config.toml
num_hidden_layers = 11
hidden_size = 192
num_attention_heads = 3
num_key_value_heads = 3
head_dim = 64
intermediate_size = 1536
vocab_size = 4096
hidden_act = "gelu"
norm = "layernorm"
norm_place = "pre"
norm_eps = 1e-05
positions = "learned"
qk_norm = false
attn_scale = 0.125
bias = "none"
tie_word_embeddings = true
parallel_block = false
init = "normal"
init_std_qkv = 0.021
init_std_o = 0.00448
init_std_up = 0.021
init_std_down = 0.00448
optimizer = "adamw"
learning_rate = 0.00139
lr_mult_qkv = 0.7
beta1 = 0.95
beta2 = 0.95
lr_head = 0.00429
warmup_steps = 446
schedule = "wsd"
decay_fraction = 0.894
decay_shape = "linear"
final_lr_fraction = 0.0
batch_tokens = [8192, 16384]
max_seq_len = 384
doc_mask = true
train_tokens = 200000000
max_steps = 16737
dataset = "wikipedia_en"
Each number is 128 + 24 x the weight over the matrix's rms, rounded and kept within 0 to 255. Layers, rows and columns count from 0. Numbers have three digits each.

# up: layer 5 MLP up, 1536x192, rms 0.137, rows 240-339, columns 64-127
# down: layer 5 MLP down (transposed), 1536x192, rms 0.125, rows 240-339, columns 64-127
up240:146144117062096131100137109163109126128122142136140120126146138103160108130107096124105090129138069161188164093131123126134136140130097132087154134116131150117168126123121121136152107145123099
down240:072168139144161105132145147134104132123118100101161108091151113114133173089124150100129135141114120121143104133152108141122096119134117148112151128140100101123124101127108119137154131118157077
up241:123137122126130134093101127112142127141121125161136150114119171150156117077129085127119104112157120121079089104134123090177139114094085085148108137168119155111098127114200080164143094089108123
down241:135108092083122093156135143109117134123102139141110148100133124174153137121087164121077185137066114137114122142140125122140147160180177141103095146116173115168141141114105079148140109127171099
up242:140117127131095154153148119151092173137110127133129111158116146154103143109102115124133152136153114119142141155116154110160163129124125165119148174118103137147136105130129084102131115120119119
down242:131120109165112103144159138126146139116157110119093105115151134106128109123090138106100144173128136123079133089150101135132110145158146173131117112162114073111135129150071079136133111140160105
up243:120111101121120100160125126126129145107131117127126136112170106113143133120096122133138110132140134141139126114129111175141136152097149136113173114101114129104116128139139082119135125134102108
down243:137116129131096117152143170134125154151136164153106127133107115168119138136106169146121124126150134101120146109170115129123144148133110145134115152087095132127151118120109142113141148152085118
up244:162132175131114085109099093112113114129095120161149122147138129127133122148119147115201123146141100132106112128129129134121122113079124108100126137122135110172090113139130120168092120117135147
down244:132133123109116158098154142114139126164128119151132151139170107147103135137136148109115134113118168138145101094137105118124066084164156103106143169116171136108154112145097111112160126139144134
up245:172135165098130088103087084112144092180115139136112128122174129121095116124168146103119136107154147137083117101094113108155136114121069106143115160141114123129165117139130112098161128122148118
down245:112111126163124115134125108103113082110116059093127111160126174139131116137127113094128163159152156129117097149099081130135119120184129133131115094139169107147111135140124088137109140162153104
up246:123128118129117134155159153129142115087091122087100102142121116151132122153159117130148154121122086158150168099029117113114134106128146147135148151118158120199184115184125118128077156135099150
down246:139135149116175122124144150167133141205135136156123157149128153126114130117128124142151121126134120135057099092150117114085085121154101155092092127110074119117081139111160147139106090117107123
up247:134105103139116154150132087133155125133117130157153152127137103177152130115154153133136072100140159114119103167122114146115120123106120117129113165122138183166104129103150091134129120124133139
down247:130153135129116109106123151119119140110116127109133151107118090097102146171101170051115135116143114112141162127117172137132160133136132140096145128130095106114152136104127162107135159146153126
up248:147151084168129085152155106149117176116072131131144118139099070155117146100115158137192098127198143143161187147119100210177139157124128107109066149100145116137140115185145159120094085175155142
down248:077210088143156174124169096155090066120132151172110164200080170134107117109105136116158144079206159109172103107079107071193138151114034150133139145178144130160176112052216097129172111095113113
up249:143137153103138163135131116104151114143145113138116130110119127112155105132131133107120124130129155105078100151103111135139089120092124110134140149114141148146144127113136120122132100110126086
down249:126136125146124135108113140127115113131121137125135137143124153109171125171143131101123182143153134137156150157123121150135170118132122101129125168073134111140118127133077102106110109117153142
up250:139111137134142167136130134132108127161104110133142107146144106163130132130138169116120150141148109155124101117122102114120109108098123131080121160109111138162111125133134098150142122115140140
down250:173137115130128108120146135154106143101069118140093119137130171135127113117099115155134129080092117157151134097135141137111133128144137136146120102159132110137090126148159143135099190114147100
up251:131124170133142120117130125132137107128114134111124134145106132134132127145179170122124146166098130091130141129116116113143101127127111129135124135137153124151168110143104132131126133102125144
down251:167141135128120164120150084117145135143113154148136119134156146113084131157103168111152112169133146094092110113157116128156135098143104134143145162131161120159148072144080092161127122113133135
up252:131089136146116111169108103133131153105145091142152178140153137144149143151100160132150122115115129135107100138126101182134101129075112139110141135127095111166113103157147079106131137118151118
down252:133132106111143165129178167124134147127112101129122148113117112117131184134148095118144104147147126142131127144141133128097130118130120136104169143119100103099109087114098128119142172128134134
up253:115163052123113148171150113106151134113130124116106115122082115161124097060119095133119092103177117163108111153121144157135187191109127129111156169102152157130153110088197134120073099160106131
down253:101128052168139096151140124075129140131100075127130117167153130160198170161131110055131119133123199144067097134086132149103099115106149161119118147116135145108140137143113149161155105094096123
up254:090168070104166124134133130108143180139114118142135138104114153193153117114144085143154141131121134134126143125076150109134162143104134140091152135105163175147161098164197144135165141118105143
down254:108104094097131094180122120127132149084166172053131096141157133105191171084097136112150083164146110124157107117182140153135118140111134115076148116133118113095114128141119106159125132127172092
up255:079158126160116194174156140116112115145128118096136112207131105093100150110156175126138086111161136082130095152138121165120132144133151138129103129054089123122133115111130142151151113130160143
down255:137117097145132129161175142111147109120122129105147116081136132133154126130131145127144110107138149133162154169115136159135153124136101147124116122112132125137128138153144127142102130135091185
up256:147100132123125150139130096116123122078092107126124108110160072132175185191110102089142071126123173101120152121153153116120171138126154138104135167112136149136175109114120133116087146135167146
down256:130129146121169120144149141158106137123155144093156166075156173104138100123164123176124069121090158120128133132095157144151145116078127148154135178140145143129133129121055142096124070127117152
up257:094153134073089167171111131130113123148105148126191122116159099104140141125137121128162128077164163098128121141131098118141164140139126124136087112117128134130098124116097127154130133154155120
down257:067134121151143101102161138140132149123144124158123142127121134143159092158128107109155075100134113144124073128120102123140194158160146158111100129129131124159160089112115112170159184146160128
up258:121182093177091166106138101121144185107147148139103162084113101122130140112148100122112096081142123115168114109160088123149137139131119154132145114120143201144154114121158112131173142129109122
down258:139156123098139108126137174154160119166133161120104080123121162097110123140091119133124122123117142190142123085150137198076139137120117110103149143139162114071095128143181168089147088144103099
up259:147152153150125100135155128110123157127125113146162108120110075170143150113131121138173072145150111188117145117127120162153136148096146112156140133125160129217166111155169130135164164111092157
down259:108136131132111113119126138149143101136125117042163125134099131093110119157143122150108107158145104152057115114146172100157144127139152168120170169141115112132201153116094175112140124118126129
up260:180139121135138127102121104108131124156062119143089149123146138151162123161145098126165070140147080151128135088098090131113113113097185091130131151115141153146106113195155126149095137137147146
down260:154116141118122118126114124151126110165151141144124099161173145169074143111101119136143101105127105160158124132131166121086114101164102131112119162154091105068134129118103086108116103140100135
up261:128089165139138150152146135135109201107101108163153113089124124143089091113106103149149109152095142141109192116129168146153171126077090150141130145142174123179121104130121142062113114117080109
down261:120115143152167126139180125125116145093126186098147142072108149076179130127119163164113122161152199153159127173156162101147109117127147116163158137136141151102139091114126126127142117117188108
up262:125109114089108170146074098079115109141102126121163163097106140106088081201115134120142117116088152128107129104128138098156110128080134121132111184112149154169138116126099098134110134105138120
down262:121130147171108136097194161135157125113171100128121127137106102107111147149102084111170103181123170133120146143122082071168148116095129075115125134137153125107090106127142111185141154101123161
up263:111148113144120133155118114108106125110166128105124122111082097105115136154174147150155123109135149138119134111143121148155149138077116109127125144091145155138129114126133128123147161098138160
down263:129109112104118141105154193172146138113137159115162139162146124144166131076126136110139124103118149084142106133137133147162116106090147121089139161154083132133120136124100145135104137153151122
up264:162145089107135132100124110114136147120095127178109124135104154121141119097154099133136081145154118141166123096135144112137134127116147179131142116112126148154135104144161134176148101096086079
down264:137122112138145120150130121133111125140124177106126125149138115125151143110158129125131165124133084112109142146127111108140116133153135115162150086161109125152108123134125114131126123126122124
up265:115184156105133097182156114142126095101117086151118136157111142107134117139127125149136106110129103131121124135150168152110156135119139143105141114130111152096138113116148134173114122089080162
down265:119145124120159139102122156093111120135119103104130123136143158090166163157157084119153141150083152131139148080099139127165135089098114124112114168137119098139130131144111128132107156129067135
up266:119132131078110163122155147118143126157164130129145116117146128090100130173126140155123129142089183112121125085145104113140139153124113140139124149131151132153150112135110156116148136125157112
down266:140147110210144130158080174128139141153143137111122118147114123092165105133084124148155122113110123145114197150109083134159130130140110119134132153138112106138131095126135094152121144147097130
up267:192131124124119113111128115125123124127123130135134136169137116124147123117154149144112070129145096134158104088083102137121124107119145098110102152081109130175154130143148135104140113159180107
down267:132132112137132137123146149147096158097097123128118097147140120146106119111108141115163143124119123149116134094131114132119113141122132100110110107158161119105142136113149111165140134092118096
up268:119094122121104137100187147157126130136099132164148139131152148118172115157105121121116147120116129113131107091110123125169083141069168136131147142064126119126168118148149114124110104129086096
down268:130127158107139133109113135138151186160141162133121155108115111120163131187110118125170118110125117125174137080114116108132162092157117135139123143170120125102133126120149106116128120127103113
up269:108110134089141178141136183166111144137143132120123141116131119127127130125106076136163103154139091124119155090087147098135173121092124128139150164142142130140146111138136098115182135122114172
down269:094130160102104097136155085125119168125163133127114103122157115143110092087153171162118124162135128117118101145120127120097076157104159108152129144110138136131134120119113138099141144137142134
up270:108160131138111158119046139120138140144145076157136173128125147140196192106129143144127101105103149138118120129164133171175131127112095140117098155135070112150117108114145088142148148071137118
down270:121150138112119112111131094118161138077154166141098121116133142142094103108123174141091107158132125124142127105165100136113139133123140133111162092116068103153118106123131153145112096126145088
up271:115092151140126121142118153103105107116101118138112129118086135155114077149105150108102176101130125124076152138137142133155111131099113154124113149152172119119088123137134076109148107103080136
down271:107147159148172121175132121129141127058075147163126123138114113127097114163111159113126155129156123152117150132137135087180115103160087072117112107175120126155122104131131133106114152114144126
up272:148129122139123131141161114115121112088118127151130088189114115127121112109110143143146090147131088161096122109139131146105109131108131132131177157072132111155114123120158115144121127114101119
down272:181131115077098127131114118116112091152113162112151157109125144102126112098126136128132133142111123152152133117143120096159157136111129139113126134171081151146136132122121116130118139117142119
up273:128178135078113161142102096139111136098142149127141149128145123126118130162147113138104134114137145127098122092130098109135109147133086125118116134121127146119162110112105103117190101107121105
down273:101177205123112133119127122143099090158113151115105139150111115108156200101139128073104137148147158153174103097137118130148168144137116151141119128114120125153165103109101168123158135131152154
up274:138161119131135151132143141092154136125133122160112115138133127115101104140143134100142132108136109094140160128137131113148128134133098110102165125130122159127165097118114107102125128100125141
down274:131162163185087139139127097153109129140094142125170087159131093170108098119129144131126194181099171116105143118117139084162138072117127178146146154146064113102106206157090115122178136185147094
up275:158101116064109150117097109144121133152107101134138120140118125144101149132146149088123101146152144150129137164119114172151104152125093114095104150145088142168087113107124100097121128111149114
down275:118129172107102123097140136158119127144089176069153161118149119080092143143083110097128090098167190142159124136129131146179136160117087131111106149152115162114140158115047119086162111137127116
up276:144184125135111095146088113140134138130073091115087145117108136080138157166116127139151114144133089131146117105140155114153157148113067105128126170116074136161128130132128098154115139113150138
down276:158129110124124131088109118157117095126090120130126140125124103186137131152101097109142099176143172107150150151169098171116148134127104101119117067166120127113138133127158137155152174128097113
up277:128159155165131127141174154123116114100116096116156130093110156147172134123155127164149104117098095164108097142135135144133134112085098140123118169130137137140129111139153083151158165068122160
down277:123144113131118125123104113153113189130124114132137156135121133126122134150121090117115127114184172150160104110142145145133120118165099116121103116128109098114140149118118172156096090150110139
up278:159126076093114127141131110149134110112109101161158126146115110133156133095159134121153092167125115144119116112097152163117152143123105146057128114126076145150166086128161160149133084123128110
down278:120137214128131106151149117147129131152093137119125121160111166158078117131100151126161135093131093099143092131121138107104135125132128183126061140148127107184156074099155140095142116134146107
up279:145215164152126100173101116134121156130157090160176176082118106128089128128106153120121121094101159157126136076133107113130173140083164108135118124113136145155149124126134096099171138092098140
down279:090154128140141126144122103115136117085108139140134115137171169151152153140166132104093151130147135132127137198104127102139132086113162146101139121114186110146099108115099100128165112143106133
up280:148116101137149143100149153130120156148133105179117116151129155103126169120130111127102113130124142127163152164112114167137127127113154120087140112099078200143149129141127146132121072119171133
down280:100120167145152111107122165136141151102103145116103164154132101114150146125147096135103130143149136149128121075127093116141117150118119106110132133115092134123164104152107150135128110136098160
up281:137139142147085134136117126150101143118096115121146134117134113130118122134112127141157124142128123136103133113125142150145133125132136144131128144148130125126130114150119130135149138166119125
down281:123131114116136120133135136125128128135137110119118127121125133122127139133132141124098137114125148130146139133119120111120140166132129135121146120117126107124131082126136115123122113104130116
up282:139139126174116120175138116128119130120072101114143110182118127080140141096150101099152106137163099099163161156098142202162170165100124093134080148079169111084130118200160111141119155167152175
down282:161157114110152206155114155169101125171163103182121135156129159132089143102062112086119172105097114179165175104047084106141161141131018174114107105160097140116120092099147000022162096093088117
up283:087189081127121143165160167164148150095130102145114122128103123149147130111154084125119108098173155142129141122109171105136136168120149122089153129125123183124154115120137144142136131133107142
down283:114157097121138093140153150129155130073130127123120120145143140127125138108157123117153072135143137116126081118140130149121143113126147082103130112126135195127173111106107153134104094161087154
up284:141135178103109144187145100122094112124132123138132106100116083103138119131160153064112088139123149165088112092145146155142141125110155144133130133140129125120124125099112059142140124087098163
down284:135151113127154153128111136147139159154120098116124107133132105137049114077109105105104123112093167099125118173108135110165106097144129138052118135143104171184152131158169139124133091092108080
up285:156117135132142085126108137124128110198099121126143128124153106119125107146171164092139157125146147144152131144101079130128120125105127128126068116093150114128163117148120150111134136136130135
down285:153117124148120157104120109094123115126148149143116114130114136130104145130138131120140159161119140142087118100158115080131140128132123171139158129165087130136118108123119112146152140116137134
up286:123177141039090131164156136156124134109132156140167136134139095081137113121091096139107119046167139095134148118127114116129172155112138134145146114127123141083111120102141130151197127116074155
down286:106141144150143125135169100083125118148135067097145137123100131126149174118146138127114116149128158136163131132084130100151106094082128133134105098154139148097126111132069157110104135116146109
up287:119188104155122116140086122096113129127108101162147142157118149109165201101152154141130180120124135120119125143111094121154126123122116072135094131140089147140147109151131099153113151116134114
down287:071134145134144143172132148104136145091115095146131130155114103105139136100095135128086135106119166122171157111128131111137125101155135096171124124129150066142115077113109085138095072099115104
up288:167178125146132142138126102110132145110164094187092138105102146109108120167108108136114162155097107139136180118127130123127142130064173119127133140123121167104133112164171076137071134096098165
down288:156114136087101129115171112118149124138150148093139164133087161102107097103166138077158118096137118137136041125151101115126124105139114098128115134136105131163111167129113157115089184131116138
up289:117164145143129127158152136125139114140121154091156139149076058122124135077110158120146095121118138104133131102123097197137166170112146145130130110129124114116131124122160125121109137148151130
down289:146167163091128099076108103134147165198123116182163117120145165131095102136131118122111144087151090085161147116129100113122136110180150095120113113146134140120163108137132146110134103124157105
up290:095145099148140157125139141102151123104107113122107126143093107150163160078168115136150061116136113143102063155140095151156099142111122127114143166067130118135112129084145127164138138096098112
down290:154106129105117132115106146132163104181139133094083140137127131136113151151124131099121158107158101145100107113179177099099166130141110156108145125145175141108132134121107139090137135137127104
up291:132107128142107095152117149113088102124155115114117176112148093132147138134100130113152099135090136153091151109137129144112149140144132112135171126127154132089138118122137115113144119100077146
down291:111159137139136147111142121105158147139176121136091136123119139122110166178165121119133128135163166104140124171143106109119118131113125117141122157123112095135147119112130139123143125155157077
up292:139079126165111094209199113152150139117123108119137090129102140114146123117138131125140134173132076139169152122112137147156201154128164137121152150129176097093154098133127113112098153127132174
down292:124102180196144160106136079104113141122109149132117175073178135143169100125087119072120084186176178143090136137148136138127129136102118106121143166175203141110158111131159131143099157103128174
up293:113082077117139097131084109084135149117137120128135155119081139168131101184134147115145119149106151162111104131156091170118128156119095087104130138102105167142160126126140129133145131146162121
down293:133122144106134108102138172128127131159144155106131152164177120152137133091069146097117148167105132140137108127120151129097098118099122150162125097134126098082143110139144133121118102153127088
up294:138142119078138106138104103123128144127149112112128158139121123153149193120144133121164103121136148081123151143141082131126159128093137093141147159115101151148116102156148126107091109105156134
down294:143137139115097110139114141148132122142128112151143146141142145131136111139151122092127136129137124118135124132143152144153125076147129130143128161156125122112122157152097130124152114129090124
up295:125142109127108141152146134150131127102137088132136098169111100096157128139103118156148119140112144130150131120116136161142145119133124124101192154130103118172163110163162139163140151156148153
down295:122129139151117133142112117139166104129137090130135139108140086117155131108146130124120107137087106121139150123104125154151126159126109117131134148142139122119146083118116094145141145130139138
up296:154156162103141111112131132134132154141146143125125194101140136151131131139090139149153128144101147120111167131130078125151154136103111078159134117162129134131124127146123128108118113105092127
down296:095080125146126123146141129153150105120163109108124066152114150117113121111171150101109108160165141154126118145120161126116104124098166114118099115141143127115150136124113130121143146134104145
up297:118103136138119144116129115154130162087127108115152117091125111153121094098118102122098149134146142128147177123160164115116185157142117136097127132176145151115141119124163135073145074102115120
down297:121108156119127156104077100099134138154133115126133139102131160175123114146140143128127107137131112146109114153161156131062096115143129124131076160146105129145117139117129112118139126113137144
up298:121128121140125142134129115110136122169094113122164174114155118181133138095098155100111155099124164138138155143149110147210091157139124150146090129140120168118115138122115083089135104147104137
down298:140131100129137087143121140122138097087117082079138091133163083150116121126092136155151176174146118152111124114124098177124154118134124086106159124111127129144151112133068127119130138172128112
up299:097133109112091162129139091149073106125151133161154097170084132164154101141176151108151140173141094171140138119113145133124146150125062131118118164130147143170190114112166131126141143107135145
down299:110142114147145137180165098127140124150088119127108162106154157121176109132140087153119111162100178099112137117100104154146147101185108127165145112123116116127130100140077124075164120108118141
up300:152183159160132135112115114128092129096142128156110161126113113105115104085137122117122069134127108127126117131124155138139152151110165125137131121112149131147161109130151101104134078112082115
down300:172094118132110087083188129120152074116140159093142107099141103121154143120145076165106088167146132159135185110108188114118141119114117095182138101133121099114159170129158161086073180099134128
up301:135120123135133121131100143119112163084088104165140155135141077176088155115165139125142151119146131108105145097087091153108158126128120124100122085130126135119164098149151158115162100117094125
down301:127131182149136105122107140138107112166124143104116100110161147140104142129139156141162146069165098095177147064120173114161136137158076131050136148150124116178135103099193136138098158065156098
up302:122112109166110140221143099125115114102107118120147108126131092140179120135092144133144078137114168136150136123132154154127120173090120120133151164110136112130200110137121097099139122158142158
down302:109077142128115121166133159129114129156128144145124131106144128107135117127137125051129091148104113156141123110155149146119115092152158148129135103163143102102170091167106091113111156121159136
up303:128107162131102102127127127113127135098105131143137099130129057115160105104146109128145101162116094122101139101086133123110146130093080111117171181123166094134163116117131102141155139140103110
down303:120164103124133129137156125108152121097109085097150143167104112101103150127159161099196079071108155174122126109131062147161149124086106092134159161142164113127164131124081149135100137124147117
up304:103139123074124103113119101165134123138120123122131162154150151132136130089107116102114172118131102118148119119102164090150136129142152097114142139108083151113155129151139087145120110128160100
down304:140133123128132123135137087146133140137128112107132120126119134115087144121107138124106129178095129101153139103102122145112144136136059089133142158129147090137174125114106095126146126110107150
up305:101117098113118131149129124153113101108123120130162181123154110096152165150128132104130128118143145117128108149143130127133116156148165102085127125104099139111136123108102142135119129137178128
down305:142125066117153092118137098106136150133105070156104110170151120145131144156133116115138122113182109096112118185111104131135116138102115081146119125160173113169112117121135139147133153130154132
up306:139150051145134118146116144177101161149145112168106143145088139166131175106080113131143154163118157179067170129144123140127116149126133129085153113141073103115114104119189122069143119106119170
down306:170173125147142111086174113127127198106128069116106133129121107149107150107143116154129126179110137147132138159116108095138127169111111111150164108143139142145133087128122142103165161120136170
up307:119115129140136119150095132147129183115130097155153139119154105185144147125137136112088137108128160128107117152125134140119145137091159158087142116145112182136138125105130120103126053087099090
down307:145098062121114095142077152128162115131145151098112139146174148146104118156135111124117119082103115128114132136108110113125148089130140177161157100155119129129135130109130112102111115146137115
up308:136115103153110166157128175155071160130143114158127118160146113173136121099107109122122139123154114150051131117109154102108161140111139124107175133142067147079125115134153116097148092114111138
down308:155074133141121131187154105111157109139111144063095126165095098121082100144114171137141100128103131129112111141134091124109089073117146094135132158134126156130090097095144083170136162150133173
up309:109100104136140134167117139144129153119131132111105113138103130168143182119140120140168124161093105106166152139114124135127179139118128142097140162138100120145113118141140127123157152131123155
down309:142161118100117080105079136136117141164150109152115116117151112126154106161125110105119138134150100173139100151106142120102127157134143136150099115118141114112106114113142094097130098116140108
up310:152123122119112157145153139166133141120163128160147122157085091143119098111130107133162128146120086140123133162119166162124129124077072158117140129142122113170126120108190140100114086136129106
down310:128113121137136079117114104124126090141125120143170165133150120114126161151154140110120137141140129115132106146157122118120144112123129168130119125165100166116123108123117132157117114130170112
up311:131103161142115154171169102147096125096125121090127120138068109146103095094173149109146137081141097129153139180110142135116130142133137124168123125126136146164146125141164105132116132137148193
down311:130128137117099171123159118178125101110117159087164137108085139106116084135126186133101106138127139103133138069125132125090148130118114139120086148152153132116147109150140124104128131100159152
up312:129157108133063164154101127165082176121088139166168119158106141143111116113133123135149129151151145145107137083106145155162154120130166148090156151128110143151116114144109131164175109157120108
down312:096093122106156148166169107119128140109105114067141109126145093129141122106121130164112128156088107149127133139099107169134090140123117132126098163145120125128109109124113099129124158131117108
up313:165155149153161125150123133116106132134088062112115137144079081156114100082132161143115117136126145116081177121158145159144166157150130133106116137128113130129164129167143130126111144142145159
down313:149124096159129095123102132142138141132113120126141133122159126136111097140105151116112156135146116115108154120116179144118140104169126113100128079113129142150094109143135159162148130140116145
up314:101150125094139136190098125157155124131137095102122096140114059180157161077146106153109125135106138138144177110134114128132145152124150137141147145127125121162158111127164140100110127153127178
down314:106162145173119113126152155146114141129120126167131144138149141142136123113128111139116088203143055090142130173110170144130137108125099127156146104128178141143126109103129118115089103163110114
up315:143112063133131084150086135115150162110173095131140164113107122154161142143144147119086130137108141166128138109144127110120112166099124121137132096136130160102178110138143135083136112111126093
down315:120140124143139123134114128149143154095187185125128120132188099123120175148120132143159097117126132134178119168124089160114135089118097101155165121147131152103100107153108107118125128108078084
up316:108116134086144108111106102134113139128115133145155143109113108163102118106182119070131130135127127139127124131093122122135137157130100140103072128139137140138169122135162136101165102125122116
down316:135120149074142139151151142146116131147134152117128112097129107140099142133127120106140112110148110099146110092117112112158145185133095114112146173097092134115184079097105131090151107125102129
up317:129123154106085129165137129119144108151146140120150133121135137129156152109107164116139118099119152116150129128116141119128162119093147091156171135140171127153136128115130116110112152127103139
down317:150089129141151126137127130121154133106119089114134110075123109124133121118139112154133133130119125144121121130132143097137115151166135117127112138145097148104131121125137153143151137130147110
up318:126188138118133144122112097135139129103126088139115168120152135109102123107108107125135079105102072118147085118081145127179146152126106140119143130127114109127160106101196096170159103094081174
down318:077091129124129139129105156131126101183103110138141124079135058146171089169081201083115084160095151079154193158135163111221126154163112097125143115113103147136125074107047162118126095136133115
up319:121128105104102129167152083149172126150131145130157126125141126164152144125175121161107141136170177092141170129126103128117175116110148151146153091131138127119127108130179141147124151128129151
down319:127077137104116145126138129103130105144136147115125129149126156121082101117119130135134145114146157121124137127162146120149126120105089136132157177125110068156144132118118141131114149130117096
up320:128087100133135186095108141115157207100130139166095121137085115120142110125150102141168124109178079149133154140160075130119115113129087131092133163141126137177155120140147142099146140110138137
down320:112165148145121126159155099131135128117153109134146142127089146174089135150146161138123138107134096121120134116144116145121121136115139134160115080077087127164137138150097161094131120162121130
up321:123135117142127136119098121123112154097171082157163103105107164091124139179126070080132150115096098167092118120131125167125112144122104083082082106133135144129126120131192090134131147105124168
down321:116111163090095122115129122136135142146124163115130107104114156135165123179137145125134116109125150129144121132117103115092134120115129113079186123159118112152132130131101101091114140155146146
up322:161119088154136143134169123129099176102075112131136111134124153127160155161099106120140094115181136147147131161099166175130126134136068139088129167138088170215171115142162135172086072128149151
down322:073143093153151120165103133108145122102121083123093104143084095141174163203145055168119078130156104168163228152123130164108153178145119137103147175160149103151146075091100131150144066140123083
up323:140103077103134093100111093138136121155109097173135132138138140124143185119110151065110117143116151114092091130137153106131095149148130135091126132135136136105126109114138152150119117125142054
down323:170147079088121120128126120143124149143110130116109128135142119105133143120136173118165181139138179156142126098129168148155152122118124144124122108127131124156133115111164125131102083119127123
up324:113122102108110126138140131086177131114119106155124144131147103093137143075143044109163128127132146103100129056105097174148127148123146101149161123108110145104177123112152066127162157103088160
down324:139117125119131157160106111148088113123131151142123159123129109154109141100124142076132162103120151100140083122102100132158108119095154162117147103111096142142141118158108139110120200136136106
up325:150135127114141136158105158153105155146145120099130113122140128137083119152136163127139142129153152151067140118119128145126147109123121125099162131139112139134111119138098138108143082095122167
down325:106104131123116133120117144131133149137117155161134145124122127101142109145116114140155141130074126121129120128127096152118140143106145131126119146110160136141154111117150137153108138156129112
up326:152102139122134156140163127146077115150141135123133141129116113151137119131138136146144096116117079156095112141103139126138098120119103094120122215101154096206136128112157072128147120136124117
down326:104125172101100090148117139113144131160140147117161095115152107134156149151085070120135099116167128142131147133127120104078129139124097136137157086129121149131119106108091156142159116139125119
up327:117144143150144153131110121097129163118082104162113162139115129122171153091141095122148094100122102100138086119124107122143098142098145128144096155097081128157173128142150118130102158137125122
down327:121102150129140099115145153079183124161116177085112125116116036156166143146107102134166087082141157131124132111099123148142140111137131136152127150114149158112149114108068149134136142120112110
up328:121136092110116139103136102106108114147096112161119099164153161120151132144122151116105078144117088155119112150120154097168114121142131116099097166065121129126146118126127114144134116110114112
down328:118147186156133156090171154114133125123120116161121164187133164108123125088132114129111150131136091119093119168130130080090083127105102154116115150133098153130116120124108091134100104114118128
up329:143157143168068111124106139145127151109135099125119177113122133085156125151115153106109115130098121141121091167149118153149126169144159121138134135118127142137121122126155112115126157122150152
down329:133101106095170181138098109125113150119122151113123132157121133131071104156145160157150132100162148122132121105129136115088124109147149139124117122141132102144135166124111131115131057130137117
up330:133129126114140134126084118106143140161138116170158123148106145097113187101171141126143151112105121127095141148132094135155171121096074115099071112130130175119140101148127108103135141086110144
down330:116169116119121129131091108134153173131171145156142094145128111055141146144128147101139121144164133108143149127108129115119126105092121079185112116114110161149161099125131139114140154139111135
up331:168136116105143082143129096123118139117124049150122135139071161111106171131125133123118154134128124125114158085127150141139111139134069122120135109141087148127138121202174110160119115097139111
down331:135150156106134095143119143161088173175132139090128136153123128113122125176158086122124180131118144102129130119120138124150133117147137163143126125122130117114151130118105128107128161139135141
up332:129150106112133122182133116118118138149125101150162125172105135131161143105134147135134125142116148126130150171118144155144137149137122138080083118111124131121124096133165156116119122130163089
down332:112136179102144137172126132105149154169098147132135109126138136147112163126113141081143128096135115116164104130089128099152111164140102122126068109090122128137115068073138137139135139112175105
up333:177143129071136111097129131138137170151068062159139130132095142143169163148123144115138111097126108100120147089120109108184128143093113100106111162141122149155144108187147101132149141107167156
down333:127098105140173121134117148146124146140120123125117095119118133143167126119136105110108088113138099126090130102100089174116200130079191104114145167134115141108130107130128143106108148124135154
up334:121129135128130129120102143133119126124133110112119152126127123130153110178131158114110150156090137100130134136112096128143107165118116133142152135117137134161163121147121121084090097133159105
down334:125128178106145151145155090111121123140114141125135137130115141109122102125131190128138119138122154108152108126147123103154123116128136096131147128127129116102159116134092105152110140110151123
up335:107123076133100161140103141144135177131138111132133142155077114118121124150120127130128116127109104098120155121130143109180173147089118153127165165125122137171154090131124123143180061118129143
down335:113104106142120138126123157086156119117092151121134183114063150162104129117098132115125119111099129168114152111179183126170170094137171155157168108144134144112122118132131109144134109114105131
up336:101111123100131125157102157118141096134150132116142145149142064144164117054135165130151103124091133115156143157113080171142139139123098094118110119128143087120106113126142106091165115171130107
down336:103085173138141107081152071154099119107146145171120099114128106132130114128141110120126127096175114147123145091188123138087122134135121133131132123137149089132116117101098134114126134162139148
up337:140078094129133107156122138137146133125130130111159141147154103135118138137142134137113112151117153147149127120117128129110154128100170107123167134071156126108145128163125140090135124174127132
down337:154136138139128137121119161130131138136113146164120120115151153117128124152123152103141137137129153114114153128151153138130123100120123105139063124104098134150112117116109087129121120147115126
up338:107112157142146132130170133115136132077117099108135119159125092135166132093111108165131101114124093148186125167095108137119106159128097137157147131126116107114137130139155137132130133133133121
down338:138120133092129121115103112131146116130112138099135121117139151115128144152139143122171130161138136149101130145158154105156165095157152138144117105111097113110115127098121097122108114103161147
up339:155106160070133134114127142197111098158126152113114155115140122108107104167138153107125131099090100121123124083093082134113117127105134126117144161137130122154134115165132108124133125103140176
down339:145128123149128138159144100102112137111142112117104129132142142093129126088154117075146107133156112145098098165135147102131105122123175130129163150138127135114131121142126079130159179106122129